config.toml
intermediate_size = 384
hidden_act = "squared_relu"
positions = "rope"
rope_theta = 6280.0
tie_word_embeddings = false
init = "normal"
init_std_up = 0.033
weight_decay = 0.069
Each number is 128 + 32 x the weight over its row's rms, rounded and kept within 0 to 255. Layers, rows and columns count from 0. The size above them is the row's rms in percent of the matrix's.

# layer 3 attention query, 96x96, rms 0.223, rows 84-95, columns 0-95
size [121 104 106 107 103 102 113 118 109 110 109 105]
[[190 135 131  99 143 105  93 206 138 134 110 142 123 122 133 146 165  67 186  97 152 125  97 127  83 200 102  73 157 140  89 120 160 128 124 105 101 126 116 169 173 178 130 201 139 149 145 174 103 129 135 115 113 115 141 113 139  63  75 124 132 118  72 146 125 194 119 107 102 141 166 128 118 131 142  66 110 107 105 210 130 119 120  83 140  94 146  85 131 121 130 162 169 154  95 157]
 [103 154 202  83 129 150  69 142 124 119 149 180 151  83 123 161 174 115 130 124 125 124 188 102 174 152 123 141  86 115 159 108 131 124 151 149 200 107 130 120 140 146 119 111  89 149 149 133 166  87 108 123 128 107  97 116 160 120 123  55 114 207 114 150 104 141  57 121 132 113 100 146 120 121 129 158 173 130 152  99 121  66  59 126 149 155 134 165 100 104 121  48 102 150 139 199]
 [ 83  51  98 168 157 155 133 144 122 122 122 147  91  86 175 125 116 123 131 142  92  90 138 106 142 112 125 160 134 132 137  93  77 129  91 151 198 175 116  95  64 174  93 145 120  94 126 144 146  89 136 115 102 138  78 158 159  52 152 181  98 144 192 151  90 160  83 163 151 124 142 134 124 106 110 123 199 150 141  94 119 172 160  81 121 108  83 134 127 110 171 165 135 104 167 172]
 [162 139 149 121 148 103 112 129  92 104 156 154 170 139 122 108  61 132 124 187  73 158 216 142 159 143 144 115 137 126 104 152 165 121 103  94  93 142  98 118 106  98 173 126 102 147 189 143 142 181 120 103 184 133 122 111 106 114 146  80  77  85 101 149 186 118 119  46 143 150 141 135 195  91 118 130  74 170 124 119 203 111 134 109 119 109  64 119 120 106 159 119  99 145 100 147]
 [131 116 145 123 102  57 100 126 143 145 111 159 126 151 144 209 172  84 107 142  86 126 135 172 127 118 143  88 167  54 175  80 164 119  99 176 134  73 114 177 110 141 181 153 137 123 166 132 206 186 153 134 104 131  79 131  98 120 116 137 104 126  60 129 151 165 190 100  99 152  98  62  76 139 165 100 153 130 160 151 151 112 124 123 103 100 129 126 111 128 125 104 140 153 135  91]
 [144 135 121 133 207 101 159 122 101 155 162 116 114 125 129 165 157  88 106  94 101 113 136 144 170 164 201 126 138 128  92 119  87 121  99 135 163 161  89 164 112 100 146  81 109 147 159 203  82  87 159 104 144 170 156 205 153 139 130 135 144 113 121  64 111 134 157 150 146 228 151  75 112 150 153 128 123 152  82 134  80  78 135 153 131  98 121 132  97 132 103  74 138  86 130 120]
 [152  80 120  80 120 136 124 123 130 104 133 148 145 158 125 144 135 120 117 161 139 129 127 182 151 112 123 138 162 180 108  85 109 118  40 155 173 102 136  88  62 198 136 162 105  73 187 173 123 182 109 103  79 105 184  65 111 104 146  95  90 153  92 122 140 128 163 112 129 111 144 127  70 166 134 180 115  76  75 136 114 142 104 132 117 179  99 124 178 164 123 146 130 120 109 169]
 [135  98 149 160 149 102 132 128 141 110 143 197 111 119 107 117 131 135 125 164 132 133 141 117 127  75  79 171  99 165 147 171 152 112  99 171 111 115 174 111 109 122 163 150 166  90 151 168 108 101 121  90 124  87  71 157 131 124 116 123 224 136 106 122 154 132 154 140 115 183 111 135 158 184 116 203  96 103 118 125  97 189  85 102 142 139  23 127 152 178  81 143  99 167 114 129]
 [142 123 133  96 141 134 143 127 127 133 139 152 184 136 160 147  36 130 117 160 124 192 116 119 162 165 184  81 144 192 130 118  99  76 148 172 147  90 148 126 128 109 121 102 181 158  78 108  86  72 182  73 117 179 129 131 112 145 151 143  72 100 122 131 138 122  66 142 134 143  93 105 130 197 136  67 114 115  64 193 185 129 124 141 110 131 168 127 150 148 142 135 130 112 146 139]
 [132 171 115 111 134 160 128 120 138  69 142 176 127 117 131  63 144 116  77 145  68 129 100  96 163 135 116 108 100 139 158 156  78  88 171 167 182 112 141 150 156 151 146 186 155 143 102 155  96 177 149 128 127 165 133  99 143 189 126  22 106 124 178 135  78 102 162  78 114  69 123 162 133 143 143  73 139  83 166 133  83 124 129 130 146 140 147 133  89 186 154 102 127 128 130 141]
 [139 138 158 175 109 112 168  91  96 123 163 119  91 116 113 159 146 142 178  97 190 157  92 121 140 144  94 152 119  78 184 147 133 200  57 118 157 123 122 117 106 164 208 133 110 161 131 140  86 103 160 161 169 128 153 152 115 174 127 162  61 126  64 155  93 139 153 141 131 137 150 128 129 125 188 118 164 149  98 146 133 183 136  98  89 173 106  82  91  96 132 105  84 102 119 165]
 [131 131  43 146 165 160 157 135  79 179 142 168 149  90 174 150 126 157  89 120 132 147 125 148 141 146  72 142 104 119 119  95  91 131 166 167 101 169 100 162  95 127 157 152 189 110 167 102 117 195  77 114 104 125 146 107 172 100 123 147  67 156 137 133 179 142  84 122 128 117 133 109 164 126 166 131 113  59 213 119 133 135 150 171 156  98  84 110  93 112 138  62 135 122 139 147]]
# layer 3 attention key, 96x96, rms 0.234, rows 84-95, columns 0-95
size [113 106 103  99  96  95 110 110 101 114  99 105]
[[107  85 129 122 129 128 131 193 149 153  72 155  97 101 151  96 104 100 164 108 171 175 171 112  97 140  93 194 115 158 119 151  90  99 168  79 157 121 114 101 129 113  82 117  98  91 145 140 113 141  91 177 173  74 126 131 123 163 125 103 146 118 158 125 197  66 101 161 122 156 148 131 101 121 119 101 187 186  65  78 111 104 160 126 121 139  47 170 104 138 116 104  92 109 132 119]
 [116 188  99 102 157  96 129  69 141  98  96 160 152 175  90 101 151  74 159 107  99 102 143 168 126 142 107  95 186  69 113 137 171 125  91 169  56 109 119 140 130  76  69 133 119 112 140 181 179 101 122 133 161 152 174  83 153 113 117 117 109  97 157 149 204 118 102 154  91 137 118  95 168 135 133 155 174 133 145 107 147 120 173 180 126  99 164 126  98 165 124 146 104 162  77 119]
 [112 150 113 100 111  93 103 125 124  78 101 154 150 146  92 184 161 114 153 127 107 146  76 115 151 201 128  87 139 141 138  60 137 173 147 143 158  91 100 124 131 119 145 130  79 173  97 132 110  52 143  94 158 146 131 149 175 119 180 102 106 193  99 147 109 144 179 123 154  78 180 194 112 102 120 131 134 162  72 130  93 131 130 148 221 106 146 127 114 135  99 134 188 129 120 146]
 [106 153 150 120  83 117 115 112 150 171 149 152  63  83 141 174 142 166 153 132  86 119 109  91 161 111 152  75 183 132 114  86 156 116 166 105 149 132 149 115  95 133 133 166 142  85 147  85 130 144 106 131  88 109 180  30 121 134  63 130 153 112 192  95 165 167 160 109  92 108  99 106 118  88 175 106 173 116  99 122  89 126 115  99 122  94  73  89 144 144 142 133 132 179 168 177]
 [175 182 160 132 120 147 128 108 134 121 123 131 142 113  95 127 148 185 127  56 137 140 116 108 135  88  95 157  91 131 119 151  99 178 129 154 126  31 145 151 189  96 149 127 124  92 131 122 110 130 121 141 124 133 101  66 113  66 143 153 151 107 143 150 126  92 108 167 200 128  92 184 179 136 126 140 210 176  61 146  96 152 110 111 137 136 104 112 165  94 104 167 106  89  96  89]
 [123 113  96 122 137  71 123 123 143 141 131 136 154 101  95 147  82  84 121 146 123 143 213 126  78 123 163 151 105 132 141  79 124 141 151 153 108 147 202 146  88  49 150 109 128 117 143 121 162 128 108 182 157 114 107  89  74  78 145  82 141 183 121 134  75 150 101 130 184 103 149 151 144 136 135 102 135 162 113 154 134 192 176  86  47 133 173 137 168 133 143 174  78 131 122 116]
 [156 137 130 160 135  87  90 119  74  82 111 142 135 146 127 104 127 176 135 127  78  93 141 113 137  98 149 157 124 130 171 118 143  72 133 168 142 150 145 113 127 113 173 103 130 134 104  83  94 121 145 131 133 117  38 101 154 159 108 114 132  90 150 167 111  88 115 183 128 148 192 137 150  90  76 120 218 150 168 185  30 116 166 178 134  94 138  91  92 115  86 118 117 135 151 139]
 [143 135 135 136 138 109  88 116  69 131 120 185 114 178 171 144  45 140 109 111 128 130  94 122 123 169 187 145 126 129 156 114 138 206 135 159 174 139  97 165 123 179 142 132 154  99 115 108 138 158  76 151 121 123 151 131 134 112 152  62  70  54 143 218 104  68 113  87  88 124 157 152 122  99  97 122 119 109 109 186 112 119  99 134 141 142 182 139  87 144 163 124 153 157 138 115]
 [109  88 144 167  90  88  92 159 124 146 154 116 179  50  87 141 155  92 162 144  85 155 154 141 190 142 198 154 145 160 132 185  97 201 116 161 143 171 174  33 116 122 138 139 154 118 154 161 115 152 155 111 154 121 105 138 107 137  97 124 138 110  99  72 132 153  65  86 124 139 117 111 135  82  88 128 143  72 116 116 153 124 149  69  98 124 143 136  86 115 123 158 147 110 142 134]
 [ 73 125 143 138  81  70 141 115 101 180 139  54 128 134 129  82 131  76 116 160 141 127 104 148 149  86 138 138  80 152 115 147 147 138 146 134 118 157  92  56 107  94 168 104 119  92  87 187 159 100  75  75 120 128 131 143 119 163 121 181 123  90 108 200 113 194  98 153 111 134 142  75 159 166 117 101 122  84 167 146 136 108 150 150 149 143 103 110  84 113 176 159  89 126 146 178]
 [118 142 170 117 144 151 129 141  60 163 128  89 124 121 105 115 121 111 152 139  81  78 164 135 156 151 103 141  93  81 105 162 135 104 161 146 103 156 145 117 198 152 159 100 166 167 143 100 187 160  92 130 142 119 128 126  85 104 134 120 133 201  98 120 130  75 163 130 115  53  70 165  50 158 145 121 140 215 114 145 173 103 155 139 145 168  81 107 119 128 132 138 149 160 134  75]
 [118 111  98 161 131  89 114  60 122  82 160 108  98 145 204 124 156 109 161 152 132  82 123 153 156 101 130  64 129 124 183 134 119 156 108 157 117 184 114 147 161 119 118 104 123 144 150  81  79  95 149 123 158 147 161 144 128  97 149 100 176 133 120 166 114 133 159 161 111 169 133  77  98 142 178 149  95 140  62  86  70 129  99 112 153 170  59 160 167 146 124 211  99 134 128  99]]
# layer 3 attention value, 96x96, rms 0.194, rows 64-68, columns 0-95
size [111 109  94 106 110]
[[ 87  84 189  81 136 154 123 202 154 111 116 144 111 148 173 100  74 145 142 160 182 100  93 109 101 139 122  78 117 151  99 118 114  90  92 207 103 102  71 116 171 120 137 132 133 146 163  99 175 145 140 135  78 109  88 180 142 132 119 136 124 157 173 119 104 133 138 102 108 123 166 131 145  77  89 135 122 111 115 148 117 200 117 124 118 109 161  67 128 168  62 101  97 116 105 189]
 [111 126  81  89  88 138 100 155 180 110 129  98 130 138 142  74 141 182 187  91 106 131 132 112  84 103 190 130 191  59 124 131 156 145 170 140 124 164 147  89 128  75  91 143 179 123 119 154 151  94 140 112  84 130 181 159 147  81  96 128 110 193 148  99 121 155  92  99 110 162 106 147  96 116 117 169 120 100  95 171 102 121 141 166  95 158  57 111 101 126 108 163  71 151  96 137]
 [ 83  88 136 194 113 137 124  90 130 162  82 117 119 150 128  92 132 149 103 132 159 121 123 171 117 104 106  90  60 138  94 112 142 156 147 200 111 130  82 121  87 105 167 121 162 171 129 165  62 140 138 107 115 174 110 124 141 126 149 103 182  96 147 103 122 135 186 120  92 162 101 124 127 180  81 107 129 149 152  97 190  97  64 117 150 123  87  52 124 114 148 112  84 145  68  87]
 [125 168 145 153 103  92 143 157 110  33 110  73 163 129 125 172 114  84 123 128 105  95 192 129 101 115  70 147 137 127  90  78 134 144  90 109 174 156 122 113 120 128 147 161 153 168 126 127 155 183  96 157 146  75 128 106 173 110 162  87 154 150 149 111 184 181 109  90 142 117  99 107 168 188 150 140 106 103 163 203  96 130  74 151  84 139 179 132 130 151 140 148 125 155 121  95]
 [106  77 133 105  69 129 113 186 126  67 203 133 123 168 152 139 141 106 155 121 109 158  87 132  63  48  98  71 168 108 125 132 221 115 101  93 104 145 109  69 149 137  99  76 153 158 148 117 137 165 124 141 125 158 130 118 101 130 106 164 126 113 126 133 157  62 131 158 120 134 157 122  98 109 139 168 167 140 121 151  80  91 133 135 115 129 167  94 103 149 132 136 162  47 126 130]]
# layer 3 attention output (transposed), 96x96, rms 0.178, rows 64-67, columns 0-95
size [108 106  95 107]
[[112 134  81 156 132 130 120 207  84 153 123 135 147 134 135 139 127 196 155  86 121 181 149 128 118 129 123  58  95  92 167 142 101 158  73 136 151 142 139 156 188 123 150 107  94 123 199 139 161 106 126 139 161 118 103  68  95 113  91  88  71 111  79 105 149 145 116  67 133 164 101 134  86 149 122  88 114 107 125 132 157  89 184 125 112 156 120 130 169  63 118  90 146 175 124  72]
 [112 103  78 160 173 154 123  48 116 133 167 192 112 133 128 110  95 201 168 117  78  97 169  93 120 134  90 109 166 149 115 154 129  82  88 121 112 181 135 133 133  90 133 128  62 142  96 101 130 158 153 164 153  84 110 146 137 163 153  93 126 106 128 126 161 124 142 134 132 106 161 100 184 127 100  88 136 123  69 107 155 188 154 127 141 128 194  71 123 138 193 114 156  84 104  91]
 [176  99 133 145  92 167  71 120 110 145 124  75 160 119 161 111 154 175 104 120  91 150 143 125 139 130 162 127 150 124 126 136 158 134 124  53 138 133 188 120 110  92 128 108 136  86 115 123 163  82 189  46 126 104 136  94  73 139 145 106 117 144  33 118 142 182 114 164 122 183 124 115 106  66 135 114  98 182 166 127  75 133  86 133 124 152 143 135  93 167 147 202 135 111 133 138]
 [ 91  84 104 117 144 138 144 130 197 146 128 102 115 160 125 103 149  89 148  89 152 128 107 143 141 160 153 110 159  90  96 166 144  80 140 122 119  22  54  76 110  80 121 111  96 102 132 108 122 167 209 135 113  80 131  98  91 117 113 145 132  89 134 117 131 119 122 153 168 113  72 168 129 163 144  69 112  91 117 109 116 125 126 124 109 201 137 101 215 134 128 118 112 135 167 155]]